Weights of a small transformer language model.
Size: 4 heads of 32, MLP 512 tanh GELU, vocabulary 4096.
Architecture: LayerNorm before each block, learned positions, biases, tied embeddings.
Training: a variant of Muon for these matrices, 88M tokens, 5934 steps.
Each number is 500 + 25 x the weight over its row's rms, rounded and kept within 0 to 999. Layers, rows and columns count from 0. Numbers have three digits each. The size before them is the row's rms in percent of the matrix's.

# up: layer 3 MLP up, 512x160, rms 0.209, rows 142-184, columns 0-159
# down: layer 3 MLP down (transposed), 512x160, rms 0.318, rows 142-183, columns 0-159
up142 112:482515518515469487412457492497502489530496473480507476516501495505485465499502483483494485509491501478507477520510507515461458483491472535492515488469525482487503540507491485501516496507471537456476518573482490530514511490504526478515473476541510469513515500512518477481526512510505503486513460499509521555514521530513512561486521485481500455497515462563508539481454492499513554460533479528520500492518440511488539519533505519514473533493454497547495514533506487496541486472488484
down142 106:463488499497478558468478468479501512522488483475487448500529484476524457504548503506524519500503520491493499530420484518485505484512488467534504529477556537502543502511502529538524490493511507474503517526475513519516499502482497511472495503524484502554525494483538491474482561504486487491482500535508534524521521472487525513479502539496478464527458540510479493482522507531517540501464516544479473456454482500456512526505488520454480511490467463518500469464494459492533513518506510
up143 115:546458544503522539480523450477496503512479470520528490568517500516534497487482496515523473510509488480498506500470468538527492495528534542514476471497481524496486489508489537481492497479562512517520466508394491536504471488456481546479497472515495485509526504482492490467510563472529494525507492468479478526501479508488533518492502471503534495481508480485524531517478495495493490481481504482513515505503460529504519492480532464502524490520468506481500501538480512481463516500453548
down143 107:516469445506537530535496521490490530533515514519509488522509482483495465458523523506527489463504501492462559528475460528510529507504489501461532471538516471523533486494486484509513514514489463505510483504493470499511480500493487498427542473535476463469476546485544501545527476487513501518522459486496510478459502548449533517506487464508499512490522516477534491517475517502488485504507500504508489466465502488469509510576509529506487512544445517491450496480488511494503534488497518
up144 097:476484515503493468454493528508488497518472513477512477512499471550514477501513506503483512493501478531522474494486497529518504493513531499501496548523511504514509423531529496469519515538510454495498510487513506470503550480426541510522533483483478523504496512466493466510498535451466522517511508502491501519479484503551445512476484491499542496500503531497502500508528496517491462524501433497522495453491464472533515430531480495546496473500497483511531492487472456480492558518514482
down144 098:531518516488480552544505491462528517492517496525487482514500474494487507492457456505550506518481550524510520479462507499477511528494537506473525478535506444499487509506506489518493499503468520449470482524521483510508502527525520485496485500490511476531470497525511512482518477515526536427495450492497465484516499467463470495541467525450514458492502498529508498475499455515546486505485525502462506514481497526502498518528538524473484572533514511479486471518540518491465468462517491
up145 114:467461471525534465494477483501533515522492496544525497515454522527466471496476481499505514519536579509478502535425486553508511506501479491496487521438486457456501497487509484509523495509521486531506497529485537516531496560501548478507541495525482492494472485530500462535545470475530451490494542516468483525487500512482499508503497490501499446482477505508492494496479470477537511455519504520476483482499527508485525495514476526520516508507501472515478523488490535514510481463519472
down145 107:470527488468513477500499500522504480483496551536511547526518483499511457567510467566509503494497497494497540495450544504483499506486493465511503480513507457480491448537512503481515484507430460565482507466487525480545501509504464496544528521482514488538505494460486477479527470511485522496466486498486474463522505507463515511453527513509493474532489463497485535530491485474502507529513470493475488537512537513538464498525492496531464489495525501526516529505502480526485473508487488
up146 113:486516541503521466521492472503512495524515481529465506501502494532479513498517481514519515532533465519464461497514505514563500476479512492491481506502525470485508505546450491474528506523481494453485468521489525466502493533513436467507487515510498498481501507523516525476494503503510547539493497529563492547487501509500490503529511504515511528504495505489492450505513475513506505489420536464534500491475497543511503485565472502475541484534479514481433502502540474506541503520464466
down146 113:498499496511529482485520450512481485497505498536505508513545482480513475485527490482502471505516477497482542498534495507521467514473485487482414513521521457476510522518506459492506501536472481512521514515487497397475528503509483517456480467498506481491508491529482508516483500500459498512528523542476491498472545504488485564503512503535494556452513515528525490526469493508500496479468542439516546522512483527490490502508471499544473492514524496535473510505485492507544501519484485
up147 117:513539502499502498464537480487511493501541505537506496485487521492539449471503490517495492478469556505496468461522477472504497539473501484521446461473477493515490494506478478515468517530526539487549508570573549545483507480480529487507477472463494493525456508519470501497487483456487477481489502500533495525495511473502504502491504519493558456562532529481470499500494500463497516469489511547461440513492486510516514499501505515506509532547484493497504496496502530519497506495507489
down147 108:485515495481498479508519474491487488517513470555464489506512509490541525521509483535477493453493497540500509500500500488484470533491542525533479457454544518494491487523503487483481499535524500469557498537509529542484529518480491485511500500468486470483514529476457514453510499517498473491455549507535478538498462462494538497531528490465543443526503481459488480470501486443502517517475526559479476510470502493524522483466495461506505491500513506507505497549502501518493482550487527
up148 089:485511513506499535477434504536488487474534522514487540519482507532531529503508481516564495501481482500480486498499494496514491442470520509536514496498519456510503484517521501462532467463503496482502500487514474524453493480510524583481518490571472537511535515503488466474490466508524522477481489510553492475472514495536494486503468515554535486479517518473463458490493504476437480470515481478501493518499515495494507476483518536495505472460504525492524494497479502487506519565506498
down148 090:490542514523533437534508470493529500470449499488476503506533521522475471480528520474454446493521518509451518473480491534487494516494528577494504472530499508461496506489502469489500492515509501531488461509512489487570542510484507495481493501465499472473497482442520501501488484495496480520536531470430492530519494480515524468518553519481487540530491501489489512512510513513497493514504497511478486484528503517500470499546462543500484517529489507521494493487538477530464500533511456
up149 103:507488491553474487437492460502547496514533466522503456503489514481505496477515511537525480501499495529519441520501499530506505451516510478533520475495477529510546509548491485474512487498474490475508506487525480536448481488449533491506510471510492489549527478478511504483538502475492481457523550460507456525510540474483522490525484518505478476505538460511488500495520552522520518500476469512540523474500480469468427521483514487514511524508470525491471493502511500483521476492524511
down149 103:513437505483542457430498484508497504527511489510532509529485553475486500522510514484485434506474533535503497483529525528463511467539512445519493490511470519516541514536497482501481508531472485486485488521530493536494458522432476497507480464472519491493484454501512506499549486478481519486512500553492511501491522545481543498480504527478494506482513497508447505468529504519511492489489507522480491486505500479519497472466513530503516530515496497555505520559488486483460483491522532
up150 097:501484532545527497514491479556508504471499513504508479504467493510466508517493472489517470495493493501512542505508473531529507515454495529513485527493518476467462469466472520563506496506491485489504493489463526470522487538440565500465461462495494483463499530536515465470450517497519478539518500522464485498534480475504510505510495519501534446480496504527531553464487487512490516466535503500491478531452507528470484530541533535499520551485506491526517517501469479498494484477515499
down150 100:516525486527456504487549447486461492529488510534524482464469512520495512478514449489484475505462498507566545465504511503481513519480482496473506567501521486465487500518518517546484513540462497482475502502513508483483473525518503485511496471487499498480548477559510490515504478539457511514470488504453487541481479532510505499502472485527498493480499503514522488525520506485508505499538526461520509550518511532461526482506516519526473525468494502543498525476449463494448464523485485
up151 118:500511471509527527515488478536538468587493525501512564471460478503519463480496506505489491524516461504495493523501484489485492532519500500524497499490490514509463533497461432501467504465499529534496488475464513475518512509464497492512517509458499500493492473450526475534525563527525481530475482486512468467478516468479481522504475464501496516486502514517524523510466478486527449498538455552518506501510482505514504500490482512531512478509537503548500478546486455485500512469510521
down151 117:528515436461463554499472506475552517480493478535531460508528525466498480477540479512485488468484549461485472504455501497554503477470489502514479513506522468540518499559516526509526488495519445511501493489488494527512488492518505504483517451534487536469476499506469503514521456520507514524536461512494508501481502512561501507482499482499484537494513492477491504507489521517486504487504535490529488490481543555467478464525537470522491485504541481481501501501527501507527459470459507
up152 093:538502433477524488520479511489496506514528497507494466506539491495484498505478501554487529527484460469475562529485501437490491507497534494499498479532450498501521432530521525471495525483508479530519501500529513520515512520527519495495480482463503529526496468508510502507523473449493484455496483502452510511481540449456506483520456497516526490534493521490500485501488486531515530518470493501539475514536456494508505475474467505507482462492533485542489536495466536505543498501537528
down152 093:549456479501548489537500516529499519506527496511472477472547485456517498495489496526468488507522518514464505556475495529496458510479498473477476511492487497459524492473522504497510499477518497528440488548533493542494558508525518485454482497502472551526480472488513508470521468432502487429441461506504519474500481523506474491533519496540522488517501499479500495506503483533503513529485515499513508499501521497507522503490528480526493494504466484503492499503556481465476504537528548
up153 096:483484524473492444474510503482504510536510494463514486478531512538473525500512487490521491535505507443498506475464496484478503506513494519535546526510532467504477515478511468514523492536483477536520493521480489498485485509512487470476484489512526495550456521497536545507487443508480546493526537519540488505477473472524507455484524503511539512473479506478500463479478518473491465524549502484502481555536495528502450502467520467459510528510542522502482438546519469511506510483518491
down153 109:483490515482490495504520525525456545531526511511506517469527501528522469483564498501520497488519467501518486493526489481493489508497544504537510508474514507462488521487457521503458496524531476527500527474454508486483463524489507464516504477492530518521532483540498538521494484519514530508509454533502451513479490464531479503477514467484490511470504537508468472509459503471500500540476535529487467510541482463445481549493504498456535527481537516510463471461496492457461532502517534
up154 095:505533463507528476447501459512498507485525520532489465499460508488519487477514488540542512506485490491488501491492506456459506498472541460543519487504540495475527537517522509496464441509518508532571502472520510469479503496515495554483502487516501503485497498505517527490500519487504508502491528512495491499467531459512480534517518534535518518484511492487503471509522501433541461497494460483477452438440514475496479531497510533525517498502539492487492495509492490521552525468529474
down154 093:505479462527505526521515500494487487483458484483466514482469515480489511517450507502556520511469470519499510518506489474472514508527592529469490450467473524515505466454476521529496515491513530440484513465509470501512479495498498463566503541483514472492485488536506497482542525512494518513491498496518525519449471538515487467446517532519492463494480481517497526492495491536467544500483556463486483483502531513484513504521505505513527491486500547528532505489503501506500532472483497
up155 080:512534523527482495439566476529480522495522482527468487512496530477499474511508505533509534514513482505478515503530505503502534532497556476520490513537550487490440521487508499513554501534492446498503514453507508516506525525459491479478487490487509504505531509497480476500465515469512462501534457497503501463482526511528489506495540560539524493484468473503452509497469490478520500492531475465475451522527504450486526485508493519513476523491480501529523467464496517506549517505466504
down155 088:508524531493456529507520479551464477523535500455494508494516464479515479491489536514479518509493533519496567485519503469468475500507526498500490495497543477476538446523448503477520492519488489541466473446466521485527553534488491534486471542495572513551502536490500506476505481468514521480498516504534470473483490462501518510508508508486514531508497450499500489538467514477473525494484493513487510488531524478493531459515488490454490507509517508500490522532497496477496478452465505
up156 102:479506508484483450503446529517492517491489482496473461511477467489441480524522523528522505482492477523480458492497533511478504475535560510490527511491491501530486485446510593534489499508485554494505541480577536486516492493510500526485492519443495487514522511479474518529497479521495503465523510497460490511521504471470462485508471475468480530502520509506535500441467470523513505479496504472518505536480498526520482494517481530477504475470470532516520502480512509483494504505499529
down156 096:511516534512491503526494539532515457504487530454539465503518504498471519482498486493500499493497503511513458509484470509456524469542528512493500479514498496497521482474573495494510525493522473484506523485531460430491483510506476509496474486507546483528526531495514497493467540524503508515477518504488483485501483482488512524490557494467508497523463478491553500495438509525518528481505513449503514466481476463475503517478459494514485530504415501530492500462512523521540497560489519
up157 087:486480447535498432523484481530500533526494505476504525481460512525492508517522520483471536549515455543501472492481490496521526486506517535488508455484506476516511459466465538495474512499513486513495546491473472507553458479503503543496474494530482472517518529500502505511529500545506444533488509503488530481537532510478464507498496534499481540553507505515496457455518498474467493460482488465487515530510510515509479551550496505487491508502504535516519487484464473475479522499470484
down157 097:498484500481515551490488518484492557475502529484464455474482480488521541514479503499495474481481525537513558503502445496494515513491480469549499505434557487526499521472467495508475518465477528484487500483473451478508508546501460521523511528481545517555493504495487478509464469484507501514532466473522433518521487469506474535500507510510513446500520511501524495532499470530503530505513485513478501485481521512528545495496494492504504521480497517501473475473514544531475495517551499
up158 094:518496495525505506530473486428523477513501442516525454494523508498523501523511481532520511497538492444502539519498509511529505510487499527551455467542498520501505498519498515551495466528508475493509486530517545489437544499456517521470472489442488481496490474512498477487459511520493494525502497507506497433537463486480521532526510469475491498499514475485455553510513496509483504470514508497505474479494484545484496514506495523495475475525501471548514538463527496492502539475481477
down158 093:467492432449446495455483483476504497523556488448519514496479508465548448535527506465534520492500514509492518472484494514519494504527481468507529522511512474483534508500508541515469532495511509537458494494512517476471575486533512491511509482479513489504487528493528485496452508509476495547555506521518501502477493522481484527519506510532469482512477509525487489503543537466455489518462490518482457515526497501523499502473534495489497526490524507508503462449494522494466506472509517
up159 085:533478486506523479526542483500548491493501478519485462514580535508509470534482499499529561444479523533522506498491505525509480509523411468505507484505492511491479516507492526477512442505482487497520527490521487515512524517514488504484487498542503509485516453548489486455494515469507521518468433512453483500512501501514506486507480480536514481499498517520475491515502490537499503516492462490468519488507466502525449510521512521516512434522489496534509494481510509431516495496516511
down159 082:496452496493485522496524501491559499493484520499491493491503491503532490521468504461473514507455482556484533538483501541522461499508508491482514518507466488523533500489467516438520460512484517493497520484504504528516535500529456509549484537513514489530496498537514482464563534531518526509483506490437531508492460451478452518508491482493502483504523482487533513536523525483480462499488476518527509455513472469510457473484471471498483506491526536478516532450530483496477504485526527
up160 116:490448506500503500530487470502488466522517467518486487506519500525553527517475477511484529524477476478450485511463508507508501484515529529470513467481495519479498480538464489464458531543510495486489507505533488491511500554522501492509512496485523504497533469543487521528505506472460560492463463525492494466505474496492489507491450480521524558531551450470497484467506492480532493486514494475519520499486452486494494500533563483536479461529541503550492506503493472493511446498496508
down160 103:492512519525501460505527460481483513501515485487530504554531550477519490479526496505458494471485521527505472515454501549490501512492523498500489498514484504481482521460478516537502490526533549530501478483515532547512504464559450479493525493502513514519498482497439519527513505503478495475495500525465496457499497494524441485533510491436474510519518505492518498492516487468467511482542513478545505435494453524507543473475511510497536511509518460489500458506499524523486509458493521
up161 087:462497524479455505491518484490538475475465485525484466504544522500468480500519525554533495458488509484532486475531513538527511544486518499465486493493499493517459447498509533502514499499504471488502460475515482534473511585521548487526468505504474470513480464555520477501471528507522502516507500505518508481461493530470480474489525441504487467468489521513452492504521505525507540485516453518526514505534532499503495493515508544465491508498556517508495513491534476481516503530496492
down161 094:478418505533483536500526505537490467492508511527486534494476505516516494502490549491528483527451497510476509498540443515510519527512532499469491460499534514508505499498530522496516489473457534481510488481509474541452504533541504504505515496505549485523509532554532498469486490497485480489519557461490534476462521528497515484484501449464478489495516487526439481486477477452496516496485471493507506511503523478474489481506469498470483510480547511498510551496524487492476517470540516
up162 099:532494515509513495475485467462542507518493553500487533544508497451473457487497506481499476526481553522512447498527505519494514493499479469545499468494472533514530476511524487506504497534475525480477514496455472502533455491496494561522502525525469498527531472522465535521476500507501521500528469522485513496531484500484529520501490508497495471491472502569497490456506470498462529517492521491522482493469482488508523479426495510469452476464526502488497533521518500489497488515465441
down162 104:519525463495485503534485497511487483525497530527528503508509481490470483511439515500556478453460522533523520473497513472545505482504511498503534517469525513512489489481518486537497526494487513520501486507478523470486523492499522547534539452477499521463488467474505548482498459527469515466523524533528506467512530493540504523530525471526491455492462499469502493460475493494460507481530479492470510487519464421471523499497518532548503478483506494511457542469490529505487524497516515
up163 096:481480466466482477493482509506500520480454470498483492494488519503495529487503566504494503517499523510508525442463504510524518529452558548526558504533488534484504459519491480455526545519489476521518475480516471524472519510507491525481513491556446496523487503517479482508482466521491468516496516446501521496484503483526506494485478538520506548506486486515491472501460536520490512501509479524494473523478523473475444478527490471467500509516520472546518439524525497515480483496480475
down163 094:510495498481474506499487521484526486483525516489518483547450500510478510548490494510489477481505493497515535496456500550500502484464490450487510473460522510524558496537540503499527499537520512453525517528484491524475506523490495509493497506562502490483456500484496501506549518519494515498546479455480505488504486494503552459522473484521486492498526483492536478496501475510528503452503458546475501460474521467498529466480514520521484546434470499464515477473501524514507505545550470
up164 123:500532461505476513540468492484556463507509471474482496483501494484503466515542499505472492525506471480474495530510542484481525461496511512497544508527511540546502502512494514505557481508510448547502494469491518551489508525487519498492470533475521474464499492548495545507546500457475506505482485511530522490491525467544475489513467482517460549528511514497497520484532503488524512477483510495489519501491512468500500474518511471481459519458465531512514497500528546479486436440501504
down164 111:457496511506506488496494503473463465457518494495496500490502510464553491580496488505518521438489505446463477485479498448465488528514506526495533499497490495459530500481522453488535456525551498510527509499528499486487522492488480525510482490464489555499539495514509497524512501534479494476478526541510508506493470460434521497499514519464516533517515512489519512525489511492492514501551488523505497458498512551456503474496531529464495499470477517491509548514504531485488516472490536
up165 105:490528472486500512513451500542489448482522519488479446516507454483554475493506500514574549514485485486526508498519509486504516528545495551507502490521490514494507464562501520518517479453480512479525527522523479484470508479540494462551509493494478497524519490459450498499516506532514502461490476495493489490495524507517469509483497512469516509479472537480475436479499536495471504508525469509485493494567469509472493509497505514522505493462509529546481478515489491480539485489464475
down165 095:513486519483535501522438519482513529502494475482531488495507504493488492516491516474547504524559468509485508497467518527461527559550470478470473507480506512489507481515513483480510538513539472533521426508524484488481462487509483496505508486517535502456506516543520520443473523496501509531493518443491500514502495519514516462524472493460491528471481509494498471444513485558519480510468469524513494487511480485487462488508500515488501488463508523482508497498526535476549548477544496
up166 105:543413476487509517519490508500487485536504491490499495488497533505555526502515500495517514471553538448539490501486495492502512518499523499483449491511478551446505487490517517520492546490517529510475457510510466493521536502518501493521464519483458527506492481506521513466529513490478516517463509495475491516476473516513508520516496536513547474511470504484519472515495487482498516505531467480512504522487552511473447468488551499493504460469510487528538478539459480513449453491464495
down166 111:524511536497538441476504527504517507486540508464513488498503455501537499518530466504440480503503506516479461489481524489509546534515544520465542471502483479532464522501529511456516481501487491483462527496472505477502491513508466509444493503518461499454523470504487495496509501512494473504488523446495472517523531494519512494480508501487462483479535521511480508537496520526515441528497528490481503470490489511477492529534455498473494508554532466550487528541465521524500528481547502
up167 105:489500542531482537465505482494488504456487503504507512545534465492523527536487466565494528507482509493495470515487512472507518533548536488532499521482521500497503444479481478502468515500539464514525513484532519511486467498527545555497501485515526534514511477476495499502480452517436463445519493495497501478533484456540494521469491486542504497484536479481485519492521518485476493498507493485522566493486470515528486458470516489483474492504516518449489461492498451482518518491502475
down167 112:491504462527513516522508529535517536529499536505452524488475543498541550485442514548467504503503538453490534528464484492502486534556426507527514530531510514488494513513481495492514493456488458516487452459483501495509483502444493537523511473514468504507469457482526453509465494467498486479473490511512478505521494473508533495499500464495507494497510470530496493513506492511474488507527511470465531540509500504493455503502485530505515515514528511534520529501492509499538455457487516
up168 100:485475511531486463454488512501510456487459490538483486505462520490508504507487485503477506518492519492514462473504490554496492482495463500521495510517474498499545493517486483555490502539459469541482532514506514527518543516539521456506474446487476517516504521487536475501495513538525498501506490513472474498485476489505514561522479524509527578502518466484462524529431497483496485479508495514539474539531494504494479522484504476474465536481446490538520485548492488504512478514478475
down168 103:482512483500492545495465487526492521482512502586494504511485489510477467524515472518524504533435485489501506535514525546486500467477500485502510512486450467475498508494519494496503517486519474506503479518497503527504516481495523467536496465476455480488469465497566495513498519484462554507474449531478511516502448528457508521501522513547527464512468514504486514456509478553505519500507496551458505527472522516526506507494510455503468538485526512501509514542469464482506468502496505
up169 099:457478490477494498563517478541504475463452532516516488498508465452508454485544509482492487517503493546530515526480490439516469489447519511466523485514480501521505454520535509504548514543471503468533472507506480464525475466495522517517475518461480531483469530498449482483497493491510508492506499501517504468507451535483492495543488534496520541512515498485497467497475508514485527467506511493472533531479552485520483531520534466526500505525508519527520519486516477544478520492495510
down169 093:471476528520472558512502517452530484457531487472543523511504465497539489511529505530482468481528508491486462516471504524483528463460458491546483497520546506482486568463495520481483472467458518510514472507529487483528485521499496474470490472493487487541534504478494431520528449489463528538500540535482493534512494477492503501490498491487530513528525526510480493505488476497525504511512472480496536518484508557490502514548489537507501471505517531484467474499496494486496491472526492
up170 084:500504489494492498484494484488487512550487524507494479516552515479556519447501521509542508508456496471485505467521510484514491516494488533472497494479553469503527490520478496430478482483516438498498472507525504513422482501512518491507533487494508467499518477520469538565523473512523483497543511505481498464515512494497489462474495503507530468452484497489486487519516520534496507495498448539527522473514481480499472499526530487490500482449531522489499557506557516526494493465480529
down170 094:498466505477450458541520531502513493509489510500532499538486483502485516499489479499467486477530495472510511474497509482449493507540511518471511538534472507511463484578461496526508498482506465509504499570486483511524469459535490480513498493524490504490454529469507477518509525490470491506499524500491515537546514523496506481519547527426505528517512491520487465499452547465531508520505539520490480499475534503525545502485487468530520485452519503508472507480515493459474484526523496
up171 104:492546539529529502533494493491521488517494476505446499475491480506507495509534526522505475509481535476482488475551512478490565480509478514509502481490476552522512531536486533466484436460486524492504507491500493530506495472479462500500515507486497482462483504474520526524529518471555465500537464471519485531490471466491511465468524473497522477518515479528498521496535539522518494554475529489487501447485517489469507491491494514556499465486527528463521477497488464504534481459464512
down171 098:486485481492473477440521504507489517524478471505494539476533524494500494477536467508516519498504476506491501477539487530455472522505480485511536558480510531518516541480518543498502527508531473526517502554566462465526498494506504490554529472534505482510492529499511464462535499529449497492476442478510493508477473466502502459520511458499489487535533475506508489502491469510522495546501445483487516507505483466512512491508507486524480446492499516503482509565495485513507506456519480
up172 099:488514468517498524518524503482555494520495515505514510485429456511502464524489512469463518527494471505528515500477515449493479468476453470513502501513485494541507492517463472519549497491470499506452522482478506486510500506489493488482445513468473476522500482489492482509520504467556522501488483513522519490553501558520447521518536505487474503501488532507462538548519501480551469490469478534469506536509501563512505487474518505495523509533485511513471489539498521539484534520525514
down172 094:522496568525513505513504457468512431481520512499531450489514497503497467530495492490414504460508498516498493498499521557521508498519499503468527500478487479491530529507493588501499493535471507505430510543490504519499511527487490531476511493516493495523501509475483485498493518512500486504542469454463519494533515539499494481504512505470490476471495493504496486491521549458558515514512536485438508499479506483508513509487539525500512538495460504514466493468506516498473514479499498
up173 100:497467492515472494525495513479504488499529511491502521468533469487506498469499534489510529514515483474514469526502489463481493506547515466510536495487477479485535500470496502499511537488484479511528483483465518537516533497520486506523496507526536514492475510496514512432494539494477502499538513508528510565442526497518517526467492462527520498509504470519495549447476490511507497508491485530534488464470489549466493496447531465466442503479495555514491504509468490505484500548477576
down173 096:494514519499485504545481447520503502558498509514476507489456495508508468434501538503512497476494481531510480500516467502537487522542480455508483508535487503490520501506494468462497538538497505485473508521490488469516516510512493479500480536461557489460481491534525503486507538460500507453507491477539505493481507497501506520469518494553498511478485503468493516500503456484470490464493481505536508516537491587511479500490480547499473478477457522528490485507518494505466489576533520
up174 091:520479484522495504525489537521511490513532528531484501525529514458545519491525509461524498474488462451450454517511509483528510513503547521535473502551512488474523487504572460454536480472477477480503504485546485519505453513543484498487467461509507519492481505463534520457499483505511490522517554493511458500496515536473478513438505503521496496504520522461477523491512546532497512504527497526498488435503527515505492531503489481479489504531500502485468547480515500490496491496510477
down174 097:441484500503485507523513520506476510509498472498505539445534510483475525558478500487461452483489481490492524532502506454485479497503505517511523484508484535556451507489512451507522521521509505520474540500536520555528505447485494517524462472505473510514507530481524507457488473478516487508500515519485481478506517533538509485487453491469502505496477482488496548527544498511481508508533484498543512480503501493468505520502455496492510503460519498507450469477520513589471492472524512
up175 100:471544492505509531485515443513506491494513478511512554435500491515538507510496508523506460489498476525535472492493495533516480502457504490519480512523535486484480537513543511500475483467478515535517511513479517448525487510474531527488514504511483508511490504501503521485465479517544519545454459512512544540460504479494496503539491435505526518501468501536464496494488490463481483434543493490479482506484483548501509530539492523504491501514501469525440526540518527496496540514510494
down175 095:501505510484507493491507504513528470498499533544459489536470512471518450521500517499485527554507535513450525518520500529515520523564499539505492502489467481489504545462513488463529512483486512504456495467551492494517441472524475542468494531527489508514501487508457501497515506467494485506479487492498485499562502464532507477470532507508447511528506487508472510498514433474518515541501449502466513500533516514477478492490463469534486521465498482518506479480534525484500541484478486
up176 104:448502498516503491466516535499507515503460517505506462519511441491477447523478527499510521524477517453509508478508508437474512486475494516532490510532486445532505465480506501513500484505527504538529522530499504492472551538518470493489459510524469511501481457507464507478522461530534543526551500513474522446502525505497510558511519516521497516538468445509493498525506518488473519499492471515478468523497490492471542502491559482502540513478487510523475509496539502518485514487472485
down176 105:479476487465492487462486520517443496503494488472530530549505511462501473506527472474477473509491516503561518489520465485489518511494491480510474526496502501532487485490508497502477503532494514490512529533501490490489484452527494450485459475507466497498499481517542517568512486502512513495514504558447531478479498528512490523513494480536526552491509472509486518505510512507517486520534492476434502559477519510517534458492518471557518500486475503523510496527542470497454486454462532
up177 094:511488485498481515458508505480503472514468558531504496470482497472516506475508515502489501535490539509515490482494502530462497507421504503507437495522427497471525514516464479541556505503498499550477482528540528514492449502539495486521474512513481466527485465521511504513500523527507510498468552480456482493512525490537486509543511431525496496541521493500466467507472481527502489493460497499530484516481463532505487482505483504497497492512495482485498551529521527476517530509529481
down177 098:532503496522521494510478484519464503517520530544465461473426461493451531485479528503486478512497503522485483515518577519476497474491525491502492544493489441459532516497497497492507499485469455508475477522490513548481546501515517482494508496472532533532523514471513531464514509515495529532498490539473491543470482479486523510490496516485485460477523526468495471517480490472510562470477525490511520523499500464466526492493487502502513498496513460481513555510477499500518477563499501
up178 101:527487536489492478417479541492509469531483524506495489467460471473538514478496505499519482485507514495477479469516511487504487516538515527500498504521486484481514503490529484503523486515497470495524455477415476519441504452509506482489515532533486507538490509471511509460543472526529507512459519494481503523562553447545507485470517520504517520480480515529489516467507500521487495484538506498520485500484463487507511545481516467546500517524517511495459490539511501459524501515489485
down178 097:466499424553503508506495470542472510459524470489471484447511519540478518507518529531513526526471481497485507489456521477473498529504477522537478504530471496499493503496479518471527497497518508511467505558491529494499536515543544471471495530510500531501529484460478477496442488526509469517518517531511542476495483542507511479522490533488455509534530489528514450488511487454472489490517495508502545490500529527507502513525507472468457491501463491501519514493499456486467488537512514
up179 127:521504499462508487490542465465513491480473529448490476486468536506500481479470461537485533551518498491488466509537554452490502510493494523531509474478497501492494505486493514480526486488511466471515526495501528523466505535507519495514496520485521489494507488528512483527533521493486487498480570467490482470544504476495510509481502478480534509519476538515539529501480515461474448510449513495496549525476534536489472508530466448504509503521518508564442508467498523462497515524486487
down179 114:496520460459502490509527437514515476509520512469482519503494535489524533469493457520503552520533463483541495504544496467531492517493485475522480460444493511524514500472502505467484497506503510468503514497477514479487488507476466496491475573495525475505519511512516477522534474557480482500495508499468494503530471468540503500499497472434521499502482542493502504531451521477470500543487500488509532529516532520527528497509453468548512481515524482569459499491487494501484490511515505
up180 094:478495486521489511485530499500522480502505473493512516516482463498509474485534489532483534483510524526505510519474505511498502514498514492515510513525487492534501519515518562506538569554527528495549501515463533475501503485421466490505469486497504498457480504500458510515492435527496508478478456506478535458535471510486507523482489522556499482514521485493480492473526517482514513449508522494543521533503499476500498518526497516489498491533483469515446501503491549446468495441492541
down180 096:523524502509508478551465485514493491509494519511487512556493481531511482501508501474515514523524546511494530515568503495481499516517432468483476520501471460508462516497525531469478472441490516542481506497466529480496503484561516497461519512471505477524477444486498513495555549512487492470472469487501515494527481513500509518512518487509554498521508502485455507461457520474508525437519527463514479516524510481481512509497509479477466519531501453508527506519493516467488480511528489
up181 112:487522488455521461537483557461473542511468508491467524472495516482456506504480535491503516476516507521515474551532483498491466506535479496539543482531503450547559519482510529521501501543543503505544491479441444500491548509522504534464545519492496530505482486516478487509502475488472514510480492496479479486480517543498508502492499508498501464522518492522451508533509512526483496469535523514459515493452477495472499505519509472521511511488519477496490505513499476471517512454535483
down181 097:560484476507477480544488478515454542500530517545497481484466526488502514508501457493489465473512487498483486540482506488510530518491539496483479509546519514492524570451484514473511496500520514507467450500475507523482468503517490500471458524480551465476531542523522524521470486457497467519501477508488508491490496458553483461477500484479519524486526524474512476488526494504525503517531532470513495464552489502554518477478471508503477485459507497499486526491489506493528544516466524
up182 103:498442504510491516519463509503506497498491453512465524521525464477560530503507478522501454506471521532492503532514453450492493519485491486506482485501507485504476526487449470499511529497501510518482505534526525501540531530453475509513495506470455468504482501544492477547517473464478504510481536503518474513502510490542514471530530480511529439524499508499526488496498529472486481470461502497448518500545454540522500503539466524486497510506561483508503454502523542491490510529479487
down182 101:512543521497478475510522520532474517513500534491470551523450495455514493506528473475461466470516503516468482505488491462448519502485504489476491468524532510490554545496515507503531493503498456535499525518518510484542476517495533517496472514482517484496510512542517523508528511472485509513530508501529485505481465489513491484494572447454466477461488505477503531420478485478542505481519517514493524504453494503509505501530523482466475533493510491470500482556508495497460496531510492
up183 114:520530419467510465502460480505502514463457494476521495514500538480500494499517467491495509527533495501544539526485512500519469451478470528505506483497514516488495502537478540480497495512514509508521534527479551492523487517476527457534498506512456475519525531521481480516453489474490526505498551512519524472479509511513457472518475518505508508503528545469544486500486478466503503460547514498499504450526485486496515493510437529550508527472477505483471526492510492495537470474487539
down183 110:496477489480471495528498492514503491497498530477486488468519504434518519504521454489509525500520502509494477531502524460484473525481471485523492524511546490483528547462522455510478507466512494496536506481526540526494519458445505476498509554504518541485491494490534482457508521511535467526550496505467468522474491516484510571559475522513469501527531481492492470487491495520461477497500458554513511480480474540470489492511504465486482497468520496495546490536491472498547502502496516
up184 117:536481499496570517482498457523513492505522501500445461490478504516484470514503496514497513498515474556545497491502502506488494487489524476521486481504480489561489493502494522483477514505525517503490505556538527494530486460491519520466514486514510464558545448483528520470539483500488516446431498489490491492480506470494472513504428492512519475523508526475506522507482499474560498512513490506506483495479447526512458493495471547481514500488491469480467472509531470510529509519506526